Weights of a small GPT-style language model, trained from scratch on English Wikipedia: embeddings untied during training.
Each number is 200 + 20 x the weight over its row's rms, rounded and kept within 0 to 999. Layers, rows and columns count from 0. The size before them is the row's rms in percent of the matrix's.

# layer 7 MLP up, 256x64, rms 0.243, rows 129-183, columns 0-63
115,188,183,208,198,218,207,215,198,210,215,250,223,202,195,220,183,206,205,193,180,192,232,211,213,175,184,194,156,180,172,202,222,216,193,158,199,170,267,166,207,175,164,188,205,187,182,210,183,210,187,227,192,200,188,207,199,203,219,193,216,198,191,213,181
104,167,195,204,192,183,203,225,197,194,175,180,227,207,219,216,214,234,243,200,169,213,203,233,195,159,184,186,188,202,205,231,202,158,188,199,193,170,211,175,177,206,217,203,175,193,200,216,198,192,202,215,201,207,209,189,188,189,206,195,169,185,166,147,169
111,184,213,185,201,196,177,161,175,204,199,210,199,207,211,187,149,184,228,242,182,185,200,216,193,187,199,167,189,180,129,229,205,202,173,195,168,195,199,173,187,218,200,193,211,193,179,188,186,205,184,224,195,218,213,216,204,188,215,199,202,194,161,185,190
103,174,221,199,186,233,253,191,211,227,189,197,201,237,135,204,188,197,209,209,213,222,170,214,195,201,190,202,178,204,158,209,185,172,212,201,174,192,205,224,221,172,203,212,239,210,173,194,185,199,208,215,215,201,200,218,177,189,218,188,186,193,209,190,180
095,194,242,215,192,184,183,221,217,216,223,221,236,215,204,201,233,245,214,210,214,179,193,164,214,163,212,175,194,212,201,222,196,210,174,196,182,221,206,181,220,170,211,213,195,218,160,189,215,204,230,217,217,215,200,201,216,189,213,206,166,198,193,167,173
099,158,212,214,211,205,210,211,180,207,188,172,189,201,215,206,178,195,216,235,237,222,175,230,210,177,200,161,189,216,193,199,205,201,213,179,189,166,219,165,242,181,201,208,193,176,208,193,238,220,213,197,196,201,216,178,190,175,219,193,174,191,159,211,180
104,187,191,191,181,192,196,156,176,239,187,189,192,239,205,188,200,234,204,219,171,219,184,201,182,234,202,188,206,190,193,218,163,172,192,178,250,203,214,210,213,168,181,179,216,175,194,205,176,176,195,180,186,193,219,204,191,176,179,210,197,178,172,177,201
106,199,195,164,218,180,226,176,192,219,174,238,221,191,206,205,144,209,187,212,202,213,161,186,252,180,200,190,181,190,213,192,222,220,194,206,164,204,207,184,202,184,194,201,187,181,198,161,198,179,232,200,184,204,219,161,199,197,229,195,209,202,207,181,201
111,166,189,216,202,188,206,172,207,221,207,185,228,219,166,219,182,210,183,233,190,193,189,197,172,189,204,188,172,211,207,221,188,184,208,218,185,159,234,166,230,241,196,196,219,195,219,148,194,175,188,213,208,203,205,185,189,186,214,188,206,162,196,210,179
102,175,193,205,202,215,208,196,180,212,240,196,226,209,204,219,226,214,202,200,231,200,185,199,198,178,200,156,193,188,198,248,235,202,211,181,189,170,192,204,239,143,194,220,198,212,183,174,204,197,223,197,190,217,216,201,215,177,234,196,173,167,193,212,190
099,228,204,214,158,229,176,192,181,192,202,201,227,197,242,196,162,187,176,225,221,208,229,204,222,212,215,184,165,184,191,196,202,202,182,224,210,219,225,229,182,196,217,200,209,174,165,198,194,183,189,203,144,207,234,205,205,207,205,212,185,224,199,191,183
094,201,186,165,208,203,229,230,196,221,203,217,209,190,207,219,218,224,187,183,207,224,215,222,256,208,239,178,195,205,172,247,213,219,171,212,190,195,209,212,201,193,183,169,197,140,190,189,198,202,181,214,198,194,215,192,211,194,235,198,199,200,213,196,177
106,170,194,199,222,209,207,216,185,223,215,221,203,218,225,239,197,194,201,193,150,245,213,176,225,211,187,163,190,202,146,200,206,181,197,200,224,202,210,200,198,155,195,182,216,192,204,199,204,202,205,157,192,236,207,199,192,197,211,209,196,181,195,221,166
104,206,191,156,207,228,225,193,197,193,188,223,208,212,240,214,213,190,198,207,221,210,174,216,184,181,197,189,212,205,214,192,182,198,198,177,201,196,181,203,225,209,208,163,206,144,188,182,184,198,218,173,184,211,231,149,208,190,213,145,195,179,204,203,202
100,204,205,253,207,226,216,225,195,204,183,213,200,179,175,212,189,194,211,204,222,224,188,211,228,180,197,190,177,183,210,201,214,190,190,222,191,168,244,206,213,242,206,148,184,196,213,207,208,208,213,214,200,226,187,235,206,205,214,193,154,213,194,171,175
100,208,219,214,195,247,229,224,187,210,244,201,223,195,201,240,212,213,198,221,218,189,161,169,172,193,188,186,168,193,193,228,224,217,169,222,202,169,235,174,210,212,208,205,201,194,202,196,155,214,188,218,188,209,215,203,199,193,196,195,178,226,183,190,198
106,156,199,184,218,190,209,205,175,190,204,219,221,193,187,213,207,200,194,197,184,264,184,189,200,232,209,202,173,192,194,188,201,191,197,228,190,193,205,203,210,234,183,172,206,192,234,212,233,201,216,248,197,221,256,219,214,208,187,190,203,185,177,191,217
105,223,219,211,197,184,200,199,161,186,200,195,213,212,163,207,192,220,184,243,195,226,217,214,218,201,191,175,187,203,216,206,162,219,176,205,199,191,196,237,200,228,189,194,210,201,214,211,189,188,215,211,194,230,225,191,192,179,197,132,200,197,177,158,226
092,201,219,166,228,208,195,181,166,221,203,196,201,203,172,211,170,201,218,218,182,210,202,215,202,182,220,214,245,151,182,204,209,207,196,172,179,216,226,196,243,234,187,225,197,195,211,196,193,204,212,228,197,217,230,185,187,217,177,193,186,203,183,153,194
103,203,186,206,197,206,197,185,199,230,215,183,245,182,192,209,146,194,200,198,180,204,194,225,201,208,203,195,154,168,204,230,185,209,152,173,227,195,205,195,199,169,209,215,206,176,181,193,178,207,211,163,187,197,234,240,214,197,221,195,193,180,186,205,218
093,181,196,208,222,228,203,188,194,213,200,193,214,204,220,210,175,205,191,211,225,203,180,225,194,199,210,169,205,185,210,179,196,233,193,198,203,182,200,194,203,227,165,195,181,176,203,165,159,177,169,169,174,210,194,184,179,198,247,156,224,176,199,175,165
103,201,227,173,184,163,219,236,213,207,217,239,211,199,190,184,195,226,198,232,213,197,225,202,213,216,227,209,192,219,158,194,177,199,179,224,232,208,212,187,227,213,171,168,211,183,217,168,192,215,233,196,189,205,205,189,186,197,196,178,173,205,226,189,170
109,171,201,218,179,222,175,214,175,199,198,194,225,209,212,206,212,224,187,191,204,206,184,228,204,226,226,192,173,225,229,184,195,199,165,208,228,201,232,180,213,181,211,184,222,170,170,168,144,201,202,185,164,189,202,166,207,191,201,186,186,201,187,173,186
096,207,185,215,196,220,235,233,210,211,187,230,216,220,196,245,183,222,192,224,186,201,182,196,194,213,169,201,187,251,188,215,199,220,199,226,213,183,188,168,217,211,200,190,187,190,191,160,185,185,225,172,209,190,189,199,168,182,223,170,204,199,201,156,195
095,184,180,193,209,190,220,187,195,186,215,227,197,168,154,214,188,178,224,194,177,175,190,206,211,195,241,159,190,147,177,211,192,193,187,186,223,179,180,185,214,184,189,225,227,213,202,204,190,176,162,199,207,208,228,188,183,181,209,226,192,212,205,168,208
095,212,198,221,230,223,181,227,174,219,215,233,214,179,189,214,177,220,227,214,195,237,160,194,221,157,216,187,209,216,176,204,202,195,200,189,187,190,206,200,216,193,226,203,209,195,179,228,224,201,239,176,210,208,215,171,194,187,227,193,217,151,198,207,183
103,184,190,182,225,227,224,196,180,192,202,167,214,194,190,237,221,193,186,192,209,222,188,187,205,227,208,194,201,218,205,191,197,212,209,208,208,211,196,227,217,219,224,179,202,176,169,193,201,139,223,214,206,230,226,223,185,205,207,179,170,142,220,202,181
102,188,194,226,185,169,191,177,170,211,202,221,201,207,170,239,180,206,208,188,187,236,217,222,207,205,194,207,199,173,199,212,178,183,180,211,216,214,207,166,218,171,224,179,222,205,201,206,207,209,231,203,177,196,230,221,212,226,195,197,133,204,185,221,221
107,172,197,231,198,213,223,213,193,203,193,256,232,201,237,187,200,232,225,208,164,216,190,231,236,212,223,196,236,210,195,204,172,184,193,208,196,178,219,208,210,230,224,196,209,204,189,173,162,172,230,207,190,219,214,181,196,207,196,200,208,212,199,211,192
093,206,184,185,252,209,181,206,213,207,204,240,206,206,216,218,171,201,192,237,174,185,208,187,229,197,216,197,203,200,161,210,193,212,213,184,220,201,224,192,216,169,199,160,170,169,207,205,221,202,182,207,186,193,225,226,209,219,210,191,213,219,157,174,226
101,210,217,170,210,246,207,235,204,210,185,215,203,200,171,250,193,201,215,218,197,205,205,206,178,218,185,164,194,227,189,227,209,202,200,164,188,209,223,201,195,199,236,201,212,190,181,212,188,176,211,178,210,227,203,194,175,170,188,221,198,159,205,161,175
081,164,179,250,195,199,220,221,225,193,180,198,219,188,220,181,199,233,188,183,182,200,215,186,235,201,210,184,204,221,219,190,198,204,219,221,190,177,226,200,214,185,215,170,160,183,190,209,209,171,163,202,196,212,202,211,215,233,220,155,192,200,210,186,171
087,193,193,175,195,249,180,196,199,205,196,205,204,178,181,234,146,170,214,230,201,211,213,198,206,207,214,210,202,188,201,198,231,203,171,160,209,198,213,189,235,205,251,164,213,195,208,192,184,223,207,187,204,203,225,222,181,181,232,219,200,197,209,178,187
091,178,197,184,190,191,207,197,209,215,212,220,195,182,198,202,167,177,181,250,224,209,156,203,180,167,183,199,204,167,177,260,195,200,190,200,176,203,220,217,229,223,231,183,218,208,187,202,212,181,217,200,193,189,217,187,222,196,208,171,199,220,178,185,227
107,174,233,167,226,193,193,223,185,190,233,221,226,184,203,187,186,210,203,190,205,195,225,178,221,197,174,160,213,161,180,189,181,167,171,175,223,214,198,177,195,186,188,196,221,174,204,212,183,190,228,210,194,218,238,232,179,185,222,198,184,191,213,205,218
097,199,199,169,222,203,201,168,193,205,202,190,200,181,231,235,211,229,183,202,155,196,187,198,205,180,215,214,221,148,206,218,197,205,194,206,202,197,186,218,228,183,176,227,175,179,169,188,200,173,184,191,179,218,177,231,196,180,228,195,186,169,233,175,193
086,218,172,202,216,204,225,213,168,210,194,214,235,185,198,202,196,223,197,205,218,221,201,193,174,198,220,210,184,173,189,186,205,200,198,239,212,236,207,143,211,211,157,196,194,177,211,187,237,201,195,211,170,219,190,168,213,179,220,174,219,198,188,189,237
096,197,194,192,239,211,169,238,203,208,170,207,188,201,200,214,160,212,202,208,181,199,212,224,199,180,208,211,180,215,196,223,207,165,237,192,234,217,197,196,215,222,213,197,235,181,173,155,180,158,200,185,194,209,221,209,217,205,239,196,207,215,186,180,217
115,200,183,223,192,235,246,206,168,254,182,191,212,199,184,212,173,208,197,196,214,196,193,179,186,222,183,187,209,183,187,207,189,218,210,204,209,187,232,181,179,226,217,183,214,199,217,180,200,194,198,205,207,208,233,174,191,230,260,173,169,186,199,196,193
103,164,195,192,211,219,213,233,178,185,188,189,215,189,214,197,210,191,170,218,176,237,240,203,182,189,184,171,205,175,178,212,201,191,182,188,219,195,235,191,210,164,217,221,182,190,182,187,199,151,201,201,200,213,181,205,181,196,176,164,180,167,172,191,185
091,188,232,203,220,204,210,201,169,190,196,217,221,235,186,219,207,191,222,199,188,188,171,211,229,180,238,167,175,216,137,209,195,168,169,213,177,197,186,209,215,206,163,210,202,209,206,199,211,197,196,235,196,214,238,228,190,221,203,193,194,207,193,184,196
104,226,187,200,216,179,191,156,213,235,211,196,193,221,196,229,220,229,189,249,187,205,186,207,181,191,229,181,184,184,194,240,189,206,226,181,188,178,184,169,186,167,215,189,220,199,197,192,200,195,198,198,176,218,193,168,198,173,251,197,199,177,195,208,206
093,234,205,196,209,184,180,167,211,172,199,219,201,188,238,227,218,233,215,201,191,222,197,170,212,199,189,196,188,209,179,190,159,185,221,167,228,203,237,193,189,213,190,186,208,176,207,199,180,211,196,199,178,218,206,191,137,199,197,172,172,196,181,179,201
104,198,204,179,195,230,210,221,207,207,204,228,231,191,186,218,204,210,231,211,192,204,211,174,209,177,206,150,215,235,219,229,198,233,203,153,210,187,200,201,207,232,186,208,189,190,150,188,167,183,231,216,198,215,187,161,208,198,196,194,197,191,202,171,202
098,193,244,236,186,231,183,170,202,205,197,202,215,171,186,202,180,200,178,219,195,214,213,185,198,200,220,182,230,159,176,194,202,208,178,213,228,193,190,205,202,202,197,164,211,203,227,191,166,188,197,211,177,237,203,204,220,222,235,181,202,167,166,190,174
098,203,151,177,217,186,202,170,145,221,192,189,228,220,177,180,222,221,177,181,164,193,163,212,171,184,225,169,195,179,197,192,208,167,194,192,210,179,213,189,206,193,219,182,185,172,206,203,194,189,219,181,199,219,212,186,188,168,202,209,198,210,214,200,179
104,187,203,220,178,213,181,214,186,200,206,216,237,208,204,208,194,207,238,216,200,199,175,184,187,201,202,192,209,198,174,188,189,205,202,160,156,192,199,214,236,165,174,192,215,206,213,140,225,170,201,206,173,197,195,221,197,198,189,188,178,178,158,192,170
085,179,166,171,214,209,216,210,232,205,209,205,188,245,173,192,207,204,209,209,181,196,214,215,205,221,199,189,210,212,180,199,194,180,208,165,194,197,214,184,173,198,219,199,174,180,217,218,202,212,209,171,162,261,187,163,188,192,230,220,176,171,196,190,218
100,187,207,174,239,186,201,212,160,263,209,195,184,217,189,190,206,223,209,197,186,234,213,188,171,211,180,175,192,222,170,231,198,187,197,198,200,201,230,206,224,200,173,208,226,175,231,208,196,198,193,198,186,213,243,201,177,210,187,171,206,181,203,194,182
088,217,191,148,225,198,193,197,175,207,207,203,225,191,214,184,162,195,176,210,211,223,234,222,234,234,209,227,203,155,184,203,201,178,186,200,195,202,212,236,202,189,208,198,197,193,157,187,173,206,207,185,195,228,197,219,186,208,212,205,181,202,155,182,177
087,196,201,169,215,217,203,225,196,196,212,202,205,185,167,187,134,205,204,207,175,225,238,196,213,195,176,167,200,188,203,227,180,164,221,198,216,195,189,192,202,211,177,204,201,174,220,215,209,197,203,209,228,201,248,181,215,175,195,200,152,186,189,197,195
115,161,187,211,205,210,182,199,173,206,186,238,220,194,239,195,172,198,191,216,210,220,172,249,190,204,175,210,187,184,188,225,191,205,222,183,180,175,234,167,214,209,185,198,203,174,179,162,214,193,185,224,196,209,212,168,159,202,192,186,195,191,187,196,213
114,179,189,223,218,231,202,210,198,190,219,217,209,214,209,207,204,174,238,241,199,224,190,175,225,143,189,160,192,196,186,222,190,206,184,226,199,224,195,207,244,196,180,166,223,186,194,220,214,191,179,204,172,203,211,213,194,171,203,187,177,222,209,191,206
098,210,189,202,212,194,232,189,212,190,200,238,210,202,205,215,196,197,170,186,216,206,175,177,223,183,218,158,174,209,209,202,218,196,248,215,231,186,182,170,185,189,195,198,217,171,177,191,216,193,197,197,209,222,199,183,220,209,249,178,164,182,161,211,223
097,213,195,225,260,194,235,205,182,197,210,196,221,177,172,214,199,235,255,225,179,228,206,176,189,207,194,180,195,198,173,173,205,203,198,194,192,188,224,195,211,174,196,180,193,192,184,192,210,192,232,182,210,237,186,179,182,229,215,209,199,218,198,178,217
# layer 7 MLP down (transposed), 256x64, rms 0.245, rows 129-182, columns 0-63
117,225,196,210,204,207,169,183,176,199,258,219,168,229,221,171,205,186,186,187,172,212,231,225,189,157,205,202,207,188,198,204,234,223,198,200,241,177,195,185,181,220,180,175,224,193,189,222,217,215,211,204,188,227,207,222,197,206,208,216,180,226,200,195,189
100,230,194,201,197,225,177,222,155,205,177,175,196,207,193,215,201,172,201,185,170,170,178,207,216,201,177,195,208,212,171,195,213,224,183,201,231,184,196,171,157,227,212,197,184,209,216,233,210,226,199,193,248,203,195,196,204,208,230,212,220,237,200,186,181
108,222,188,146,209,165,207,194,205,189,199,246,193,144,215,173,179,200,222,200,190,205,213,184,208,219,204,183,185,175,236,200,200,214,194,229,185,216,198,184,167,211,196,212,160,185,186,184,187,221,204,202,182,200,198,175,204,171,191,189,180,211,210,187,231
092,204,201,208,203,201,162,182,225,180,212,218,168,197,206,191,181,214,222,219,225,185,202,217,206,196,212,189,197,212,231,224,186,241,208,214,184,204,170,191,216,183,219,220,181,154,215,191,187,203,229,163,175,217,261,199,203,185,213,187,223,204,196,228,191
087,215,182,190,211,222,216,255,205,207,194,195,206,171,235,211,200,158,193,219,201,175,211,177,196,174,149,195,215,195,185,194,183,198,211,206,174,226,239,205,187,175,187,187,176,191,185,170,230,220,187,200,223,163,178,197,209,201,191,198,184,193,177,200,216
103,226,221,209,208,231,213,185,217,184,191,190,204,197,198,236,191,201,171,194,151,198,180,184,189,242,197,228,179,228,172,184,168,195,183,192,225,194,200,183,174,235,181,190,170,185,176,200,223,170,198,203,193,168,183,224,185,208,214,197,175,171,204,213,208
101,170,211,212,206,202,190,216,258,189,212,200,210,180,212,190,218,259,219,200,220,165,221,180,224,191,199,193,174,216,207,211,196,209,186,197,197,221,212,178,206,205,210,200,227,184,194,219,204,239,197,205,239,220,205,207,204,207,204,197,215,188,177,243,243
110,199,210,239,181,190,165,187,205,207,197,199,166,200,175,167,212,219,206,191,212,212,208,161,146,215,182,210,241,213,210,239,225,217,195,200,179,197,170,204,198,204,238,210,195,180,179,198,220,186,183,192,215,168,191,211,232,210,186,183,186,176,189,190,203
115,181,188,195,162,174,214,182,201,206,185,205,209,175,204,194,189,176,216,209,198,186,181,183,186,196,190,204,231,213,172,180,204,174,205,207,224,168,203,155,190,177,170,190,179,166,209,178,212,169,193,210,180,227,206,206,222,162,192,225,185,155,226,224,193
104,191,194,204,193,218,163,169,208,226,197,184,200,206,202,197,246,223,178,216,195,201,193,224,212,159,186,205,208,217,173,188,230,193,231,177,205,242,195,182,192,204,185,199,239,216,199,174,210,213,205,175,198,215,197,198,208,256,212,181,195,231,192,168,209
096,184,210,183,196,234,219,199,196,194,198,216,209,213,202,161,203,198,247,210,221,254,196,192,158,224,168,208,221,192,182,229,208,198,212,194,207,215,171,188,198,188,185,195,173,225,193,200,191,196,185,213,170,176,194,229,198,224,215,172,174,170,232,198,189
086,220,165,176,192,213,247,211,203,215,207,209,222,161,191,167,203,180,208,176,177,212,200,187,213,249,226,186,178,197,200,182,218,209,217,193,206,230,193,204,181,182,211,240,193,203,202,237,231,211,225,208,210,218,229,216,171,186,187,205,214,201,229,204,210
106,226,197,216,205,193,166,197,236,211,157,192,196,206,221,178,207,190,187,185,201,210,191,182,178,205,197,206,206,213,161,192,194,165,192,203,194,211,223,220,183,230,188,237,206,211,200,192,231,195,220,203,177,247,214,225,230,197,169,168,175,199,193,159,205
102,199,193,198,188,207,185,196,180,173,231,197,162,186,183,201,206,199,158,189,221,202,236,210,185,205,226,197,176,213,217,151,205,178,182,188,200,210,162,197,176,169,207,193,195,162,201,227,205,172,227,191,194,222,173,184,220,200,212,203,176,191,165,231,198
114,176,189,193,160,162,217,206,243,169,197,181,178,179,195,193,240,197,215,210,193,229,196,214,216,160,184,190,164,186,193,243,200,200,182,206,166,200,203,207,185,207,209,237,219,194,213,232,188,198,211,199,214,235,213,182,203,194,211,219,189,186,183,185,183
106,215,228,188,191,182,215,181,205,171,195,207,207,183,193,225,231,187,204,181,210,187,191,217,217,205,182,189,181,225,210,192,187,234,157,211,209,217,206,246,211,227,220,227,199,210,218,219,160,208,171,204,215,224,218,197,157,194,218,157,231,205,191,218,206
099,198,168,232,227,197,174,174,162,149,208,178,209,197,192,189,206,212,199,185,180,190,162,210,214,198,157,229,193,215,227,213,227,196,203,197,173,200,229,219,168,202,205,192,178,172,206,193,187,224,184,192,216,181,222,191,217,204,211,191,221,193,198,242,193
111,229,197,184,218,204,196,207,167,192,201,176,158,220,214,193,171,198,192,228,222,202,192,171,213,234,220,196,194,210,173,233,200,223,230,209,209,238,212,191,211,186,204,219,211,212,219,191,183,212,222,220,220,160,203,181,189,160,202,231,209,166,208,172,189
092,185,179,213,222,187,216,194,191,213,157,201,160,228,207,199,185,183,197,226,202,221,191,202,173,210,190,188,205,178,198,200,228,196,206,225,198,248,156,188,196,217,194,200,220,153,224,159,187,227,185,219,220,212,202,197,226,217,185,197,213,206,171,226,202
109,172,204,185,193,216,256,205,211,218,222,221,188,187,206,193,218,188,165,206,193,220,198,228,186,219,162,239,162,202,198,182,201,196,223,214,190,183,191,215,197,212,175,188,220,233,223,192,188,200,155,226,178,223,193,200,171,199,204,202,217,161,197,203,193
095,229,213,240,210,203,196,194,191,226,199,234,196,194,214,175,177,151,168,185,212,199,226,229,214,160,223,215,181,199,230,196,169,198,196,217,210,189,166,224,166,185,216,208,197,184,215,197,193,177,205,220,215,185,177,205,201,175,159,197,200,185,212,186,209
104,193,182,214,196,188,202,232,165,186,164,200,191,186,209,219,230,221,204,180,162,188,198,185,202,225,148,224,187,150,213,213,200,189,193,223,166,195,207,207,190,211,219,190,168,196,170,212,208,213,187,162,211,174,170,196,193,177,207,196,204,203,183,179,213
109,172,211,221,184,220,231,213,173,124,199,211,202,199,210,185,207,204,208,177,200,179,192,218,198,187,219,190,204,179,175,210,197,210,193,210,210,209,218,208,188,224,190,208,221,187,180,217,198,184,186,187,171,216,211,206,230,197,171,203,250,223,158,199,229
097,196,206,190,169,189,202,203,211,219,199,186,224,187,162,188,172,164,184,210,209,207,200,194,199,187,186,211,172,218,231,201,201,215,198,151,193,188,197,185,245,213,186,188,192,164,221,213,221,183,202,197,178,142,206,198,204,211,245,198,188,202,203,240,195
096,177,176,222,219,223,167,192,207,198,217,191,205,217,202,174,224,151,190,211,186,211,195,185,196,234,196,204,162,225,189,209,222,195,220,192,218,197,228,200,193,162,183,196,197,214,206,192,185,198,169,222,169,185,138,193,186,222,184,198,205,198,192,194,236
093,204,211,175,217,203,209,197,198,193,189,187,205,208,210,177,211,209,183,157,182,179,193,194,209,223,200,215,202,187,206,199,219,187,213,207,213,207,172,186,186,219,186,188,148,213,180,204,206,134,208,199,201,194,170,160,180,192,225,179,185,194,140,216,181
109,206,215,199,208,208,174,219,192,205,187,194,179,178,207,228,247,194,175,185,186,243,208,191,219,209,212,222,205,214,200,204,206,188,216,191,181,191,189,214,218,178,223,207,203,258,189,197,226,232,220,172,164,203,177,170,179,189,192,179,182,220,187,214,239
090,183,216,167,190,172,177,204,180,192,196,192,165,188,197,187,192,195,187,198,225,168,225,234,213,196,205,211,214,198,193,194,221,210,175,200,217,177,211,201,215,214,215,219,200,214,218,191,185,237,176,213,186,171,179,151,159,198,194,201,219,167,227,159,223
101,193,214,196,206,202,197,202,213,189,202,202,186,210,198,226,223,158,193,232,214,178,206,221,200,209,229,150,208,203,197,218,202,207,195,182,180,174,183,191,193,229,212,237,161,181,196,210,179,179,181,224,179,191,242,170,188,192,209,201,238,245,217,187,190
094,187,209,179,182,224,206,186,224,213,181,214,214,227,204,191,228,199,171,197,224,188,190,205,180,205,162,202,208,182,210,225,187,240,166,185,195,198,180,195,170,232,171,217,184,187,221,172,214,208,235,184,195,161,227,199,193,193,210,200,155,176,197,226,210
095,198,186,238,229,208,178,183,229,211,179,192,207,193,223,189,199,188,198,197,218,190,202,226,177,204,209,230,185,191,173,242,176,195,189,206,228,167,202,239,185,213,203,207,183,253,181,170,201,218,180,191,202,183,193,175,209,187,171,190,178,203,231,178,224
090,248,213,197,227,213,221,194,197,196,185,199,184,210,196,217,203,177,234,198,225,227,198,217,206,223,206,204,226,171,159,198,192,177,180,179,204,220,176,205,188,233,184,202,215,197,206,215,175,257,236,203,198,204,206,211,168,180,192,224,219,200,205,162,190
089,238,182,183,209,161,172,195,172,209,231,188,184,214,190,171,214,168,172,183,178,249,203,209,192,188,233,222,224,182,186,191,185,209,224,215,193,208,194,206,188,178,163,218,205,188,188,232,161,227,208,203,204,212,180,185,184,227,196,193,181,210,208,191,208
087,229,170,213,192,194,205,220,200,202,185,181,212,183,184,186,216,190,204,181,184,215,176,198,183,204,182,198,236,217,185,205,209,230,189,153,232,215,184,183,168,165,175,181,142,189,213,196,180,175,185,211,212,194,185,182,173,211,229,209,233,183,211,201,192
108,223,193,230,158,195,180,203,184,173,203,177,214,209,203,222,170,180,196,181,203,219,251,203,184,181,216,199,206,184,175,201,191,235,233,201,203,247,225,241,167,193,203,206,198,217,190,202,211,230,197,220,240,205,188,203,194,226,203,202,185,195,184,194,186
093,175,189,178,206,180,168,191,185,192,213,189,198,174,213,188,178,175,193,183,194,200,184,216,204,182,218,186,212,190,185,208,222,192,174,223,188,178,185,213,207,197,169,212,161,142,204,195,200,161,201,197,191,221,176,238,222,205,209,185,205,162,193,248,217
080,167,215,228,210,193,206,232,221,188,179,220,154,211,204,204,203,196,198,193,174,169,193,197,156,197,181,230,213,197,215,170,229,206,202,223,214,215,230,157,188,181,169,174,220,228,199,198,219,208,195,172,213,217,192,221,188,229,187,193,194,202,225,218,207
089,236,230,204,192,218,196,192,195,174,151,191,203,169,193,220,214,225,197,191,189,239,238,216,174,214,186,204,213,190,204,174,196,196,215,152,194,235,198,205,177,222,221,210,184,210,242,185,203,191,185,213,171,195,172,178,192,225,172,201,188,201,199,196,197
114,200,201,227,202,224,192,222,209,219,203,184,191,214,181,220,178,213,200,241,194,160,213,216,235,195,182,175,206,200,211,227,199,169,191,198,214,177,191,197,184,188,243,231,253,204,207,194,159,198,194,186,202,204,210,213,180,237,169,200,224,173,216,215,199
118,185,201,192,236,179,230,192,218,228,175,165,191,208,205,198,165,204,218,167,194,206,188,214,203,167,230,211,191,214,175,182,177,184,205,185,202,193,199,202,199,186,223,204,227,194,219,166,187,204,178,243,195,223,218,194,206,211,208,177,224,173,222,249,177
088,225,193,217,221,180,214,204,190,211,156,185,183,205,203,191,229,207,237,233,205,203,171,205,186,168,204,165,216,197,211,182,198,202,217,162,225,224,186,228,201,232,186,194,193,210,211,218,222,187,184,190,211,215,191,179,185,183,189,254,228,218,210,167,208
092,217,178,185,166,206,179,220,219,202,193,180,168,178,201,188,207,218,158,274,198,166,191,218,205,186,201,251,196,194,225,178,202,207,214,196,193,212,213,211,199,202,189,203,219,221,209,179,206,204,195,190,217,200,191,225,226,230,220,185,182,200,187,179,221
095,242,212,174,208,162,190,209,224,199,227,189,186,177,215,162,222,238,184,192,181,193,199,187,220,226,210,228,171,178,205,179,187,186,179,209,188,223,189,220,191,168,203,188,176,201,183,197,225,221,208,215,184,177,211,175,192,159,223,177,197,223,216,198,201
097,183,202,166,197,184,231,185,223,211,208,209,197,204,214,177,236,168,223,207,171,146,150,206,168,196,200,160,212,203,209,181,192,194,192,185,191,209,220,183,211,198,196,164,209,201,175,170,185,182,202,231,214,210,198,186,199,222,196,196,222,178,179,216,215
093,206,172,193,171,211,225,190,194,196,181,185,196,198,193,222,251,243,207,208,185,208,190,188,187,206,174,202,206,237,231,191,186,190,231,208,212,200,209,169,239,191,194,219,184,188,190,182,209,199,197,203,238,150,214,227,219,225,193,226,187,228,205,196,177
096,213,240,206,169,236,182,197,184,182,179,203,202,181,213,196,186,210,215,217,211,173,234,152,202,218,188,211,185,193,185,171,198,187,204,198,201,192,207,191,186,244,199,201,199,210,193,191,223,228,180,181,246,194,222,230,182,213,196,232,219,192,222,165,223
097,220,191,200,174,175,197,180,245,163,173,192,223,228,194,195,190,217,178,206,200,186,207,221,207,210,174,188,208,198,213,176,218,214,177,208,152,184,204,193,236,197,221,211,188,192,202,165,226,213,203,169,202,220,193,167,212,175,219,226,191,235,199,219,223
086,205,223,235,200,193,182,187,183,204,167,181,220,144,223,213,194,196,178,191,214,204,200,173,198,174,203,189,201,191,194,195,216,192,179,241,185,226,209,213,215,196,206,201,241,205,176,207,184,195,204,243,241,154,218,220,209,220,172,185,209,205,185,210,204
108,221,189,213,186,218,194,197,216,188,209,183,239,207,213,235,203,190,206,217,202,188,195,224,215,210,188,237,214,219,188,201,222,182,202,180,168,236,197,175,225,204,198,198,193,191,238,201,166,227,196,231,173,202,266,180,198,190,180,177,177,184,188,205,203
089,193,197,194,198,172,226,195,236,200,204,166,194,235,193,227,203,211,208,175,206,179,190,220,199,188,205,195,221,242,222,201,208,227,207,209,181,214,198,168,208,175,172,194,229,208,206,204,199,183,180,234,183,188,160,171,205,208,217,233,250,186,187,227,195
087,193,166,190,231,180,198,213,241,186,232,191,184,222,236,190,184,203,184,245,202,212,218,204,203,199,204,232,196,188,190,179,205,219,226,167,169,237,185,226,195,219,175,195,215,207,186,211,198,181,198,205,198,203,206,194,211,241,216,253,207,209,207,216,207
116,184,152,190,162,208,231,204,196,217,185,201,211,181,176,193,184,200,203,186,215,206,184,187,204,199,205,231,212,238,209,180,210,207,165,197,179,229,216,192,215,217,212,207,217,175,172,156,241,211,205,198,219,199,217,201,192,244,190,189,225,201,194,236,176
118,222,181,213,191,194,189,228,179,179,216,209,213,208,205,188,213,178,191,196,190,184,203,223,182,149,198,175,200,210,176,188,210,226,175,232,183,194,205,193,212,209,177,182,211,199,214,244,222,186,166,208,209,182,203,207,201,200,184,235,207,239,186,143,169
097,225,185,190,240,206,212,201,239,212,191,216,198,206,191,200,190,182,180,146,196,194,187,184,215,194,226,208,196,203,190,184,175,223,211,212,163,180,192,191,208,222,207,197,219,228,244,206,212,212,193,187,174,166,196,209,181,215,188,179,159,233,184,177,169